config.toml
num_hidden_layers = 14
hidden_size = 256
num_attention_heads = 2
num_key_value_heads = 1
head_dim = 128
intermediate_size = 1024
vocab_size = 2048
hidden_act = "gelu"
norm = "layernorm"
norm_place = "pre"
norm_eps = 1e-05
positions = "rope"
rope_theta = 70900.0
rope_fraction = 1.0
qk_norm = false
attn_scale = 0.0884
bias = "none"
tie_word_embeddings = true
parallel_block = true
extras = ["capped logits"]
init = "orth"
init_std_qkv = 0.0195
init_std_o = 0.0
init_std_up = 0.0195
init_std_down = 0.0
optimizer = "soap_variant"
learning_rate = 0.00421
lr_mult_qkv = 0.4
lr_mult_o = 0.753
beta1 = 0.95
beta2 = 0.99
lr_head = 0.0146
max_grad_norm = 2.0
warmup_steps = 200
schedule = "wsd"
decay_fraction = 0.603
decay_shape = "sqrt"
final_lr_fraction = 0.1
batch_tokens = 65536
max_seq_len = 256
doc_mask = false
train_tokens = 548200000
max_steps = 8365
dataset = "wikipedia_en"
Each number is 128 + 32 x the weight over its row's rms, rounded and kept within 0 to 255. Layers, rows and columns count from 0. Numbers have three digits each. The size before them is the row's rms in percent of the matrix's.

# layer 11 attention value, 128x256, rms 0.133, rows 76-127, columns 0-63
098:123117137131176081131138123160139132186174109120107129054184106109148117110093189119134174121160119130128107147117102135169173143123075098066079146133152140101120154188106112146131124173106129
102:106190125143172145168121175154085185125101072178101141144131132170108056104135159129136081125125158125073047171119095103165143113190104076117093119155084102122104119172118192158115147201117107
097:108125171153125107080085142144128174199139133134182138177165069186145100119115117158208170140146075147184151105131145129145124130185093143118109171083090124115136102068104131149088117149174070
106:131130190126105129091149168057141095123194122126107109105128102144163114151122168164142083168159118162162105156089135167171159150154183108124125125104116112118128148165163161123251113180123130
100:119123089138143184191134129134061120134101085084104129166094160079097185114116121143120154105116170166191154151118170115037172114173140121150140150119093159142143124156114111173088177137071174
099:106141143139125186120093124101152119152140090096178131143105139178142195123163183076138100137163117066064085132101196162124141139122134158100095101148153122083123151163135145092162127063182190
103:063159141166126145158129124163126114161109162156145109104131147151086177125168125152132145032108149128193083141117046168179144138126076144127099090089136089106106098127082109116154131113117147
101:120140142141133159106097088138150124113132152162080136145131112051133148127137135084143129081156119164147117112096095119152096080090176115159089080105117190096099113131179194111110141062130197
098:134151160157146131140145087118124158170154077108073132162112114125173074142125134140124133108103094187180042107120151131184112141111053093134092110079161121170106146143171120105192116114160149
107:104136082127146095158098035107114105186130159093114131131160128124141168140158184185138221076086173106138116150124088148116116147185155147138137095164074128191113116116146240126121102176099109
101:099096103099144136097066157119098171097154098096125137135108189110192192170162133133144120107121141141121113148154094138110152147153095166113151130140089152127100081157109142140167161116103111
101:082153111111103066087118222175154095089133139117158122180095114123089160133062089144158155148186139126129125111160166135139153069143124094181106148155193150126169112131127148145111068109092134
104:131120098164109096140143089131156156146157161171160087115124119113144146168148162106147113166131128159119141133177170157103084120097148111112090130124104177080187094090104176135088140158089171
100:156103155102125107175105145086107080152182106116093124150128094098141081114180124132094058148067176136161154083128094099095106106112147109068079131139146168121053156126132104132121171121128159
102:091148157092116160121137163162117091092089172185151042109186126184078117099165136165141113107165094124118144130138220140094075143140129133197155118129107114095109145078118140197168076113103121
101:112134119151144108119120124147120129157117097090157125174126180126123117124126160139082070104148106105132155134135090055196091085179135133114087205129160132149123182127152144146096138161115191
101:156100123127133082130088147155146169132117113091093176168140105166077089135160181106159117113109138119086109138164115090126103134090175109140153063040110109122177074130082117138166105094099179
099:117122108130163143181159121086137128108121171165166146189163105080188166112140142118188058107152158058151141136164144084157096099118097133182117083136126119135154186160159098153095148137165091
099:112154111144158116109064105136122128102143155099165182118128145165109104137160113122051115163138124139182115204149225091108133133112145080115089070159074156117104115119137074172140117114148118
098:136166165104072096193154160139150188075053108157097119132128113169082106080145095154101112088134157129132104159134112162161137143122098133131148111167140112078155144133137141102092136134103151
107:174132120170139134111150115109099068119115101111111143100097124120138163118124112174065083082154142133179103076158089120116096093152152165168151162117155082161070114096157185176163050137197063
104:112140164150098145125087161110146137074134106167118094084105169105121121096107111098115129150076102102132134125141152155130160141118141131120109180123151185154119109079195105166094108114151150
104:191111121099084152080120164153136136082121167161087114108146125098118136108137170196122130117124141119155130076116052108134129183135101105114085183081138142132127078135140112175147098129118139
094:081102096162125070110141134157157115172127174119194133177072178169126191152116112116137186191129100125109091135073082085086152123111147126115072180191092158127090134147112127126173127136112158
099:107109103086135151114130065116120114106063115119141087115171128153131102087191118096129119123173164158125139164127155106096145130161132128193159157115090124122083161154106137143122171149131103
098:166144093123173108070134131092152093108113112085128045096113090082178074121147165147138119127146157191131116143084059161112055124141119134089087130186169115123139158096164162160106083114127143
107:145092153140140115165094121093079133159125151165125174120099107126119083164081112072169131126146093103109101122138141104168096101167109177185089117131112065141155120160127125222138131152137123
099:126121130134095104159065150170113106104126157154148129123157145131062140109164166168076112120097098152123160122161148196137117221123114085135105049151106055137102104130135126119148158110076142
093:152186144137162162131102125084127121155169176183146061139138124146122105166152123147148102142132220050113106090126120157141146117106111123130162145158167116185088145131155108125156135119159104
100:113114115169214188175157126106146093133130060151174136059072090196121116167129115114118132124108150188058133098103071108080103127158124123136178121129155138086127135145079165144177082175123142
096:117110146105109093191144095137180155113082122117157159078146086113142071174140137122059117065183121172183124117129109137136216080092130187155172162162173069061224117140125156102151147133123083
103:153129159168161088113093147110132135131121124255155105131082149146125141123105109096136120106110156112120109135149098184126115072134161135136092169131116119151129109147122102163093089127164120
102:126130132100103108176154130128114140166131134164175129147163064146163128157093149200132135170159152117146073136096120114095120169115161128078103114151120132151180177200139098165112124138110132
098:153136156174128122129110158160128141130218181083116120162115165123134153122141130176117086179112138170134096099125109144148127222113100131136162165089037135076123141159129086108081173169139116
101:110133152158157041143131175122078131128182116142131154171104151082064143122148109134097142130082147153095090146136142090156094096122154154138070176108115190151098113139120161076129158140150108
102:091108115119144128132062111188180165109102105118152119128153085116090131147209107174117155054133061136175152115134122120105157108185119148123122080133098132127196096164120157107100161203161156
100:191136116108160077134149128105188183113109121182127167121154137148097080120128153142193116085130137109065099096154128165127092116143132097179118155103092175107091163086140132095146123118078111
099:168126168115100128118105090198115109105129145157147148124092056184145186131155133114160116108074073104130052166162105102162169135088187135115129145107165122084156081167148156168135084133081136
102:139107147140126130117119128171103170107186091148181115088150144096100093128187144117110094068153134141045082158110130135118120156133166159106144134072156125082097153123110140116120166145154102
099:116128208145114138168091129170085081119104110058152079158197121076132136103115114082095125101094141075109200091167146091120179125121142107107107089071124150152133199116139117123198161126129097
097:133171118091073058127131167105107142166106110124135116105129153168119133183141054165091140145108091108169120079132124092133104071118144117099142072140110216160129158093107083149115163155122116
101:120176146161117129122150122122168166106123128126118133143109172097152045171149152098159150188162120121104183082151141131164144160138121147041121112151116143130157141105158141100092183111177161
095:141122115115182054175138029126099164129136079145111156157123077180111142139120186088139095166104147079096179163145169148142080138125122101117161111128130109132077113129106082119171112168148124
097:094103121057145117103116119122132114186142169133133123136114186105155117115188101127168131129128152132172092072066182139151161160159152139114074068133164140117154090108105137148104156078146132
100:108141082103153072132125175094069107109056141158172141166094066116123164129058092086122110068153114136165083159136138139149182145119145147103112129088142117145102162102124157173092135167118172
099:139106115131119088118090079131104101155135143174164161127109074086124176138109128091110082095085102082147093100083160142099116106080140141115151106093122169154167155105077118104112150130069110
097:116109107077162109136120118111092105095152162140113126145150124106172140119107099091079120094153198107118120167119206097115096142112085104133124124145162101127094117147147122119109093138081092
099:091188151141073123100075187114141102117109137094112124167119107168089109150111135098167146115117143158122149109096186109153121139131159167159126155130122074098138080162155151112175104104100035
098:090104135113096155163179116072146162065161092104111095134098116176140111113191162156170119067147097108119154098123166144159083160147154166139171157089144124116086083189184182154111134146099120
101:113159122121149048152171136106126119149104131141198101141124098112118123177129093149160115125166143097145102157095117119156088178176132115124104192117126150171202147138137102113120119150112148
103:126219132111116082129101095139105103047196107129136088104149115117128138128092090092131116131092138139158081126065131157135157171147092152100120107077121230094145110138165130101116131117085128
091:113130137138144133152069217156147162096153143114125164151173121114108138160168157088157058120142156168214176119148103078069133126134100154138169118145196125143081157148142135116084086174076128
# layer 11 attention output (transposed), 256x256, rms 0.2, rows 76-127,204-255, columns 0-63
117:109172141107119072145156115151156180079099159110104114128151112160161145203111187099076170104169098155110041077166122046168163155113066079083195128155117160119099115163122112162137115132102135
119:151170081162129162126118141162107129070119066121111111123073147097158140146067175100122124126127127057128155153166158117121129151128059163147079114116091120179184137122141154131160148132122157
106:136104112073176151087157146145189156105119099134087087127035147144136122039109154086181117155106086117136171114161138109082106124140191163156138154113106079103124169062072104140158112094121111
124:125137084095146159072156110151141103100163141096131118084138102134116129134138083104128157147114115186147143126100053148141164128185115122135174144134134123188187086101096110168151184185103152
111:104092116094127178113143140124148126183118134109170115131148088092150130174115097111109092134106106139158140127127098085079131088140179075158132067144133107114081100134110077103136104165174115
115:098090107123155179123130071158134117073112141129112176163101080137145152181134126074138184080075131103110137125174058154164158182184145113178130107107052159145095176092120152141154159067146084
120:119175163187155173095146114123116096089178096099161085127114132135138167115149137122134134099136085138115121180114117159148114135104071105141117118127152126096103137099156153071059084159155135
120:112151144111124185126123102112147138089064152173160190170155125156138081130133074183114128096135131185150148103190155098134087141139166103066145123101175103161106156117143151103134163095096209
116:093157110121101150118173101128087167134120141142050169140089110139097102116177153061095078093059128160183130131090123135153139177149158147171161157157151088074153143173194120085145151139166153
123:066136162110129129172120137116094150175136083169140144110121074143131096169091183145038158137111183102143138126058191153137118183162146131067162087057116117145081152123154158092163075157178215
118:076175077087044145123074105182149179104164099106149131176075122143108145183168133116137142107142117112125195157118173154120187119113064084165123143128102138120132123159126102148137158095113107
119:100144120094074137121060115109130140146120212175125135129134158139127083069142127106132117134143079159124086116085160185154169121151148129130175107068139104125095103218106112156072155113106107
116:130099141074044157156144141132126073182159141137136128134186171119145063084172091084149148160068105148122140160102112121130083143080116116167095147118081133107105101124150159119146155096103153
117:150104188137132140076120157089160134143125149136165115117143125150145123077207129134108071148110134135177082154099138123094105098094212137164168109128134092099144181069134080096105112078117176
119:114144187033131095099104172144118104118059114150112105155160171110161062177119165155088096111135174183046134076094118122089143112166144123160143126117094088125116196173167174108140138192103149
120:108070113155162188150111046131158082106092123087115155112143135161124124096134184081150114130147165153139144178113131115123103143106093087093186167169147123161087148126173128169124171138137112
115:108083124177095109181103132171135078167145136167101130182167110122102132085132158114200141133199156139130103129112169117118129110085145137117064112157111087109179133066199180114159186171130119
115:121154174148108094066108115087176152130184157124208191101075106146133121068142095063135121103149146134126055132114175120180103136172136128131122177130094136171159094103160093098120134125150137
116:120078084107161161100095090098171123153087163158147114133133067114046086133105165100078135112138151135104117143020135100163117164087084122116178082145122158143115116098133092089098134131105126
118:167155131083160154137111154125094084101109109121048111139158127112177137103097165131127137115130125129125148171158138100164149169098117144075097099140087096146140119151139075113125126111112166
116:154090135144096121076107098112168106115127089141157197092149153138099094128143121130126106212115122144138143087174151093129119121115119162109168186121124113086124028124102125109094156093132112
119:136083156101164138136165098091183149149112133128094080071071123105151175153109091072130131141148133174098097078164177108147171151120144101146167070150157088186137125090117159139125099152074129
121:134119102152100114161118106127165158148158112149129102107077097081132107127066111134144137165122092145112132103069176166141104133097118134167113186075172096120200140113115176172143162139154139
110:123176185133121098127123098070137153097121102109115077133095089147144164179164159144137080182132121095183148106087103105138114108078179098161144151153099132121144149169159151121203074139131103
114:099075156141136159190126202154123147137186133114108133154100084083129149119071112094117144145112084149064120197161122110113121141081110144122096103112092095124132089142133168132173143166104104
115:085128134132074183182173100145089183093175075164119172104116091139107136201080095121133113098064118146170087090128153095077108176166080140113172137139115184066107102134087093152050131112120120
119:134117104184098096153189151132115039088093153171143091142159134112130111104090089113085106141134142101180095100116099055110098144186158130161151161178098109160160130088146082155137130177123137
117:149161125153130106169182136091155185102161129138121154137148133086105080132122116137123091150144073088111094144131146174151154140123095159081118182127109057154022189067136130105064189132099126
111:112163095129111123119127166128202133071108112101150106121094118140131135137170111071076152123113132100103118106116141179215180155122160175145142122098136108165106091123124159153096070141146137
118:145062127112117183161136131137192164150123151144139112124166082060095122161126093112102184161107138174077146157125095120129135118180090105093122103066143087102171111128109094129171201110191073
117:129072182085093158110138120121141129227148139103141131116160070114127091159108129175169169147166145118129124113116093122143115109089098166103101141162127135116145185124127113084156132161118135
116:119146074120136128187178143084093130150165156100151160136138113140206082138112150182134066110104075138142147084154181068135130170187180109129120194144122154085220157166159124189144144123124062
116:136165122165174119095118169189118155209130070116074139080144091117135109093060166161131087151177162154163059118151127080118159140153142164138140105118109164113125089115105119117133110100144127
115:170132162118156121117097145114139217145114151079070129158120101149162152111126002218154130110131121057131056140101119064103106127154137090132104144133173151114172182076116150100104163091089129
114:134120154173121138185103136128168148106082136181098161170135109053130127120176106122166087117136125159101138101166130143121184145155149080156130111151112121070125144111135083189135186101167154
117:117090120115192184172067136142178105082192101120109133141169125103101121093212127107147125126185114119183052111140139118095106044093120166101095114076084129155155171091135091153153118108163092
117:151150122083061174163125088137129190071115096192139127074179095124124090133121144163119135121171079160150143137056171103134110059104121112121074147104128157134162186170139104121139170171132103
115:122141123112076126104132135122175047158142133177121137070102081159128095096131191092142224109157105091068137093166112114110099099144116137137094133107100134091148083177119144133124149080113145
119:152115165168050163135119155147172109105127124079164189091145120120146112131112143150160140121119171114093143163108098103140192116179126107137137069118109126137167114157133185100145069142168112
116:111141145154125103171144123189094171100157166182114175176121110123130122168167111069054133108138121167079070106090105127111092120117103148132135146135128120152124083065061134110145104147108107
123:074128148104160152131115110091151125145182112045130101110162114124113093112166092090175126143116153118156098127155165063081152127177113064159188164054070122064127072088147132143115150104139123
118:157134131181163155125134054140120181122152108149208146150169151105145144093133172147098106140133134128080134152190123131188110111177120151135095113150167115078140103136151149119096138124134076
116:126163117156165143102200132121100090146128079150159087121166111141111105089196130180111147119087138120101100086148100172116083127165094155127162206126157093141150121117127135137178154198159152
113:160038186128128091200126100059109113141125136144124120161131194096151098071137138068093130116113133116121142048197082135114121114117094138083137135177161180110140174115092119146108131107140097
116:095138158131140124142157155107094113095123104125125155112124153114161187140104081112110161153144149156136101094219110130162200126082127113090174119068083174135093181069122145124118082165117041
119:124173119180117137120165149125098119155065146162144147088154142133111148167140184160125116109115161140137105092098129125134147168124118130128141151036058132181134146093153053123175101143127120
117:136115115153107189071158114135113096112150108140139097148173203089164133166142157110132107103148150094144072147132185109114109172154148092161151157101129156168111148112111102132148149104107049
117:164151148153166140127095143118158127175151165170062143101078129141145121126150130166142159140148124101173086177149144129147132159103124128078092140165116142189130201136071134127117147159170135
115:154090189116126112115123106149068121107144142107053160135167169145102141152123119170140225098137137109128067101157155188149099120162152163138164118115114136126134155129108097176139109105221100
119:130106135091153194110139094144084135150147107141108177132158149105118129106089104129147099091136140168125120178172095171119128090128143117120096185114150174152131052124195153142093108091134129
117:191108172066133111157082124125113125145135165107101149123120130158102103197045108136104140138112192147134124131112137132105116153133137164151134184075079154124133146123116093115182079121157085
106:123195124144087176167065146112115151129174174162142079142147113176123161161126135103167191186132134120117141147119147079078135089168114126174161077117101112166104132111139141110135085154128120
081:172094058147161138122118097085133097118156072134059110123120115103088157060046077117138116117170139106148148083120144167104149119123157160123089135099126154126159121114129123140131073109081122
080:100080138124122143161138146124228107139103112130118145105185115143178100120143126118157136134112068110128092082080092122189109084191125120136147139123195117142105150138107087151153101144135109
091:035147163232106155081176131098081164155073167146135170151148091153123065154139139104146136084126203189121125169131150136122138090171142124135084154115074157178125059144179146100105099161136088
078:099118148159079119125194127098113137164135109118116129106085147147139178094169141130088072112165165150075158118138201153091099161134115110126149100044097120059098154098163105127128123138092104
088:115166134094122154127100133142109168093134107115084155149137159096097182151110160112078171128145125080193128096139113042152125109139060052105179184112167076106138037106190165117134161095044114
083:117199131115125133175155147142124088129154099134149111093169177120100130095182168160106137130154116169103047130150195089126131138129187145117111094096204092063126196143088114071204099138076133
083:105129100094083155219081172178132167156139119117140144100096111084097114144127137124120148136109116147123076110181054152080139173113138136093100129106123122150135161136092120155191138128141185
078:128169195098067126160109128148157136141124099133084139142099139159193117108124163113171192145089142097164118170110106141103106099111123124114123158110131112137129066104167141142130166136127057
077:106120132136106113162121113100131118090148069154081172170163152071108174080106156101128166164100116186129057142176128158134166076126123084076137110098125152125072089114123097167128126131103086
076:189128134168108140116139080145156117147163166099147127126170148150094138085120113183183164122125168113154221181205077109155133091157058158181099097129127108080212158142157170144089142154131040
078:112139147183132097129125145191097117115095167166183165161175109126147143115135139160172110189110124127112085106103121115161133165111157136145167087095134138149119205086165114155151182162134160
081:137125144064106158151118161202148086108130177076143152153150117068143131170102116203094104168152178092129164138115116138152141138105115083142086163176130158135113175149147155146125086154112145
087:091164117138115112146116113102145191150105165138129116104078140155096104152126141145159129128110135125104170181164148128067154237144107163194136133126086109157124171092133152170055119188212153
078:180105144085175080167084161151129107119120174141113159124101106116100145146120126087093156107183073111110169096111057210118119150183103080088145113119173190171100129177105139148202128117142052
079:122115112154096175143205211142124159166113117149075155140058114110154198136171142115197136087156106123125160137099144158164110130110148229129100122105148147144119121071096127122097118130155098
077:112152143124134095162188153104116133129164158155112130118101071096105078098081159138124105125085103108120210129168134164125121115165140149155091106115161088130155107122110091104148139137164111
080:123110152076203154163174163112101119132117098085106117147062125154100093142114120162150122111094122140086113142184096152138154190124140086097124142102141189163111122132126088091143049110115087
082:133180093142158148109157080112104109092159105170110075095174099119104151155160062167167107105085159089181188189116123131174136128125147095111115111121119135128168156113162132085105138107116085
078:046138158146081122113072138128141120106191135165129213166158187143150143172127085194100103162137134093178114132119118100142175085125111170127119110080110121102136088127132155136136143149093141
072:147092144186138131079130102084120178085142116169155127117093106115144063140128108155106173067084125140104115100163156097194167108110158100155156096096134200092099164090096127102148114127093148
087:166145089102239120199167137157172159129116123071132107101195076124136176135099132119112121112137116060155161130119130117179113143173102102080151089140110107146149155141114137097133110112130163
082:122134085113132105133185080112099133147124094104119130131115136147110104122163105085091150128093189060146154129116131126062092097129101111121108165096077160170162113136158141099188109030171123
079:162188106093117113114164095149090164198127124082095139193121170153109126131189132091168149172134144115112097128149138127072182128149118147100129121125105155132113090167151127103093073122103110
082:115113102084099080100085111194159109142135176117230176140170191151126146137108131181123122199108127190043118130189125168109138140101147147130103132133178163173075140138187151173123138161109160
080:167180107128142161163063062116156104136129116146089178099106173153151133171155143138188133090158103137143137124084145119167130100176104114120170162165038167121184136170178069109116239106110105
080:131102107108164066113134152142148076182093148112162111106074154135116093148134171120171076142126115152030071135104122136146165156140115127138076163187194127209123152126153105145127090126119167
088:101132111109139123145106127150106161146193134164138143112100115152177166158104129115183118060140110142108170088136157142157099098136114115152106137192149170156114176164090094176178117178160127
079:108159166192103103116091089118148132141099104058129138154145099128160187081161155137117130125143121125145129108162126107120116109130133072120144093129203125043153148184097113126162113112164134
078:106089182122110136150117173122126127132167127109078157170088133113134143184061208076159097116115139146089138194112158097139116126131083115156170124154091090074132116139116125140135170097111107
078:129112119150122116128128176169090131072123155104230134134065166168125103137130171133167097113150086162152120173134041143062061130137169138097120161116178209105127138088125085170107114128198135
072:172125084182155058101143134138142157020132103114147146120089128132112099195157154092099097129094098116112143165099136079120110112168142151160158123156135118136143110133128175101139140129116134
080:158108117125099108065116137160140088078104166199157127133093166176160167146123125118119142100170123096165111113144087187154113099070149151137138054148089137189145111116114125139142156126134172
085:107161128097064147106064131152167126090144179122150139160128092109115141153148090135219141167103101095106154142083158169108116104102157106153108135207162130122109196170143139135118123162112095
079:118143115140099133146165162101094070137140160062230106150132138082095132093181166146077156138099150164141137124212145114074151144147127183132143151122133066157140080118149137060106169223190107
087:127140131071108095052156075150107148111134143139122183145129145149080132104127153112081135151095122126160111127130116104117139067116125136099117117114126134153084161152078175080158118134142117
075:080146121131176187128164100134141126169140129168143175090085120154119151125155100170120093069127090092027172198124088183121125149144119085166061068129118120103137098120147132134060147115122164
078:103123145157153078109098145115142088162120089099139095108078126139073132199131103148179133081131154093006124146127135193159102172105091167122144153122129183169131135115087107137141136107095132
080:063096160163151094149144138128101137143134085107178109177123141078121173181143147222085093078118114120173178153081142186132120153058125089082131176125142167131107135129156155154207117127121138
080:106126136146160122116147140081129179077161157167154113144136113160116144137169088152063046115175107160127141094137120166140160154114108188150143142110071142113144098089115064137110193176116131
080:124156091118144110204155209107109105089164079141151106098105111094094120114112115137091116139131126104090196182179113084128087155163104158098176152089184183093102183125152107133191172092144095
070:172177022154119107169124081108110154136106112130082179088137200106130148119064145131098094103164087125148168131109073137113133127133222205143087145158132172122184095162199104105151093129084152
084:119104155030136071129159139128132153094126105139062097097125068116070113112130156118175176151108099098169121181137130059131164105172129156155111088145172132132079103084123089127116125138085148
076:070147118132081115110144098078186073112153130110106171146134148109147069167102147107075137200140136059079152156108097124123086123149122093095123149081102092102173125106137126117141116121100128
079:095151170113139175080096095092178136131113118161115114148110135126146154164186078143212139153117169141120099133114170111198062126147137113157069133068117147132157122148186171116172162177101132
084:190172101079137105092097098140121141088094210083169142114108118197153107193113097089138125112130148192142108118101174111117112070128132155199132118179076115131132062155118093165124156169168146
075:146154166109113111127119132114131151099150089164157076153072089104104128111141083118119082179117124112162133095158138096101163118135151146208132183121127119105107139140110176133073113100106169
075:128207129128130116168118068172115103122131144118084172098136119107108139100118050120127151182131105154162096121176141162118177064129137102114158116170103081108137131142134136162111102143163136
082:107139117126129135139105168143133119123142184126127125127123106152159122192107142081160132152128139166115176144115149142139141094112157168166082160103095129098150165155154147126189112114064108
080:084141108112154133128126083132144131117161112166150151198145093071183143137117199137056112127107125060127125108059118054146139133104164164140101115117131165109064132126148133076112082122133145
075:122099159110126072149153152133162138109081126172098117177135118134133132131129154111167167122169156084083121088105171115177093157101132132153101082183140103136142188098077121080143144109056120
084:113111135213134115141146110128139114146116061076107104124159090158138115106134162151166131159081148109105173139106165131111110145122112146107126108135151114131115143117129146141152097126059126
080:120102165130120095078121116045126149112063097090131182119166105144160136120056114113140120130160131120186215127128166081146102093154164140121160181122163120133168094115176119155150140119111105
# layer 11 MLP up, 1024x256, rms 0.173, rows 0-28, columns 0-63
097:120141160131070135145150160131096177124140109075208193089109069155138151118135139129153105174141112157158082120093145124147123124113201107149129118176169143118066128128100092119053115156111189
099:150126175182096154085125145082069076164107076134123169102179080118173053069150173156145182083122098120150122150146177136099069156120117137101149178183111109141110115101120122090149084118152121
096:148127115104160179166121106152117146178144161159097146148150109075101125134115167094130122155154157162117145124123056111144125161179131119111111127121121076127063074061164108146121161082102115
095:093137135105188149136043092141131118121152114107181100145081152094091103126104156110109164120130172167131177162176113150135129157183151161184138176077172118075127086149130107168110147083145165
101:173204122156096106105143102121061086142089137202104096114166099093147132146070160138128104132093091139087176138090090140145142153154099146165150119149125119157144098089143119118132094122162145
098:159158178113123104102141154116078130081115166086110140185129103123092124135186089160138111077122171077146101111145147219135109110153145093148104104107061076167125163116164172149130175078128139
097:173126159144187096097146118201079117127101122137157160152117086113113078059121158093122146183119142067165098104122153100121083174125136180168122162156097119109085144141149090121117143137077105
098:128113120074164086119097173123094093093176101179122155136056163103123133136091146145133127145195155106162119088184129134069131111146083139121120124158135107109150182114090145160158137118082111
098:119091149145135123124112157103133180151114102129171097091119107100124140129149125101178175140149137125108125132172125123139167051216137126121143168159144149134074095163120129090105178123129089
108:153125100150120111143103134142162131142143127171077109136108112151134183133122127119162071125140099170161122138127094127130089144137097138131158194122174073148075143165106190166165110146130121
097:108049169178171058111104139130149094089090078139127063124138080128124163102134109167119109124071133195142120196178102154090142141158140079139145202054143127109111125107144197139041092170156094
106:171133142109130149130162107069124147181194111092051117130096093129133125188089157128081058091085150172198100104089130132097092131167136131146143172114110170184110117165175161106152139096116148
101:122114110126126165113142184164128152153163144145115092127145158176141091151170180202155138147132132116128122065114121142116086127162144110098150130090084116119098133151123102121118124138135078
096:125150105140091142111104112173091164114136107121113164043079137126089093156108119131118100140046125082143128037101093118141135123109142134075151151134134188181113119092127163088128087170138099
094:138106055142065129074116109091149135152184158189052104087132117155092082159155102108138151119137154147095195122139142151063102139125132099049114156089087096102108142148188161131115191111128119
094:128105136111179142149101132046119160123101107166109139121189168129141140131172088124122104156098090176160122146135132123131132120129116093162111068143150151163139132149145093116112147113125151
096:138138118141094149090120097125133089165099108153129175162118131154148158087119119097122164115100162128139072076108123090057156125124102121148190153145173114140114138119159134143141131124054145
101:107214137110137125110107129162136139164145130129166136116117122130082131154165109146166092113093125252129168092122080147152179119112114140103104127106101103106088158089150169149210142145135182
103:134095142146142174107177057200144214062159126126135048121142129114137098095114143204114146150122141185118128091138184115185061156139128084111193103185150099131109152116133135159113171169167092
114:120162168145085122161082196154119209112136182137139159065113075138131198099111131112187157113113169179166074145129155094120110136110110140151111165141111132130124213107167156120131109142128163
099:155148165161152157082137150101131129132116129108112068152095171119095136159205122124125122118140184072072135120167103162143084071114105173118165156125123145171115089140177153121194135177150101
103:111135172161156130136154161157087157089110133112145122131119104145111161123131113058106139115123080127177085174112171111119161117136120175107135101184145166095160146137127130090103137163153060
099:110165129123150122134110139143119167194108194146163171102105133117133172155142061113143065095146153085172159119144113110102125127078149078088140119113128143122112132080100160093149153137199064
096:208072132156144109193158139137119058129047105105140124114103175115112110139143140144131143153052147150124124106207093138169130172137159078151111119112178127136114125126031138128096114173106206
095:151152148154188152087161110123132202177121101126152105119111064109171132105203117091140135110083098136118134133119125123100113119157115131098089134140136123112080142132157148125135126116078080
102:143109081171089071122182146089108157168075108111133110096149127140166174110163150151169074138139101115110123144105127120113114174123138120088104090111160096122139143183121118143166182136165127
105:126120161177135123143103093125142119090131141162096122161100096115179114098151122145165142203122174132160175134143104102079092145128169140150148119148096073142159130157115148092135128095122135
095:147127060106142140169144156119100135091099138127106111126116167133122093135153141147165106122029126151161133083160177079218091115126141112149051140093105100136104117082151172031089141145080113
097:131106137155106146114053101148124136138111114141138166107178197128074112171108102131111131131109155125114108146138075117166126121109132087121101135162112093124125162119088168103093150118170161
# layer 11 MLP down (transposed), 1024x256, rms 0.181, rows 0-28, columns 0-63
098:162121114103147124128153062108159092105178117128128152082174120116150172124070121135073089164185114149102092108201098129160119123107106116138081107108130101138104144100142158146157112071130175
090:137093126119116146220145159140137085157160105131182138123100096107127129098134136111194106184157103114158150124075140073084128128150172175087108171124134079085129105115164148143170124084148154
102:153098084148148135172137120109085100095123123140084116181160102179105177105092117150123136145132194111130103084157129120071141121150121113119153176136155137140130128105079062155144142154092080
091:154090091183052102116129121125100162115131114139164124080096138141112128088161174210101084165135090165077149099012139108177196141105138100065152125162142189155117103128119151111086102095084132
112:084164104180185154131116136184099184124044112096135134155087180141136119206146128094136101133143157113121161161086109116194109095138161097123088089152144089196143104127232160154146145129172131
096:124145144058110147145107066128154138121095113132126100185100109148191171114094152104072060137137193093039107098155087027081145124146088143152148082172183124140101083108150107108123084164063117
091:115130117085155160126145143112137091084143119144181159160127142169015062124121139165114129139122085157107114160092067190122103136099153091106185098099150148171173128093157175119127070137148156
102:131184124140102180138085144107097206184125175115077155160162141112154120117128107100106079220096150105068144038125145168166107171113087104138162101079079157122165127137119120146102113152138162
101:135134138116109146131156107113141096062169128072111121130143132119079104076080154183064138123120101134145136117136145180091133190122128099160061127160074054085119090163125130095067112174089128
106:153058159146135101084191177083101064207154137152138082096156122112107099132168094111154077141165194158141190134130117144156127152086163091093122144108116140157150140139239125083174172188129132
090:137165104145144105169100161126185141136142102156167149083177122174160157143221138102129145106123109147140151148084122098151163099101110140120057128167093134100105112128109067115143139071100125
102:124068183148132116142114096165158122111093159063127087142154115136140150138107140166149111102177092094116116135111109184101130137118102142127136176169155092142119111169134149159086082136100093
093:197176181120140140100157072136082118135111167173162110080166069156156160142159151067136124058087157138081093149161143162155194137116124147128090129176122228105147142136092141129127139108131159
098:094084195093113114138089173106122125176122130149103137121110099134154111152138127129124161124123112069179152115144134140071189109094174147075131141157142072154124136137154167176117072141129115
092:126182118165174130160230101164108188079116131081110138080116098137126133139077123138123124156153126109141064156131118100094118168115103098147156098152145121109094093129092094186153105178110102
097:158126096133102118075177128128179084105080129131142088097076064095128122096125144171103120187086144098137141127129122145107203091081136120128123145122108182110087164118185097156145087085143124
093:097129132113131150152093159132072151165183154147179167132119081138084108102164147183114104148140083168110091082158133118191088140133062153146120154128155116155090158166093178108138120113158125
096:129120114161086134120149094082123139141136072108141140163152128129159067097132127145135193164112147209153143155079135103140167078146150102166129176130102126106085159152125179074152108160095155
101:140125194113126089192124087058122100157151166143084188118093089110137099118112178152177124164155181124192106117093103146154116143095134138191072142150156129137115159129206155142135155145175084
113:161096166108078109139110139078189102141151144105072189102109115106093139117068094138122183158176131149126167056166162146110155106089139123066240179131120115125121146081143160114151165102092205
107:155134074159156116103109115152141144038076141134085153145159075122203167121107167134136162156106086129116145079172104156150105104103096178153108144099151064084133154125076169111135142129124153
105:159148170103118071142158128122082087145100134097175158087092078170123155167141134170083091069120114140129072120117144105081137157149120100122080115101116115182095135147127127114131121116099077
099:144143173063179105151145157166191126117139118174120112164101118165125088118131110164105139195091125151164129156167134137161116147103117157097086091111149119084083110118061126091120140117072140
083:051109116142097147093094103191056192146170083158127155152078123144179139139169144124093173070175109141140122167103169141075070051118094173084080128144113130162151148169094165150121142109093121
096:095102070074154108143118146138081124131086104174118135115097154162118120108072135106109102096167140126166094099063152165134134152099153115134131128104153082141162126168141156157126116116142138
105:095125135171121122154089179138118118184115117100208140170163127139049158154163096185114146106109089173106094121173144139158131151152119173124095116114118150139095096155118084120056213138127139
105:104112185122129141083101116154151118126145167116165140163162204122165094088105136126109154106118133157109156115100095113038111135151078154088169139136143126087130036083160154210088154121156169
104:128124125156142138125137145144146157133174166118111176129168154191147135110174072095062103162084116163173072162153130112150053132148152083062172151113141193125118160079126148117157158094101144
095:111197120088143133148098125135155103119156147192213141127136125113066129145120122101148133126125129146100113084129142179158147123087122088117114190042171095136103150115097196113126151139140153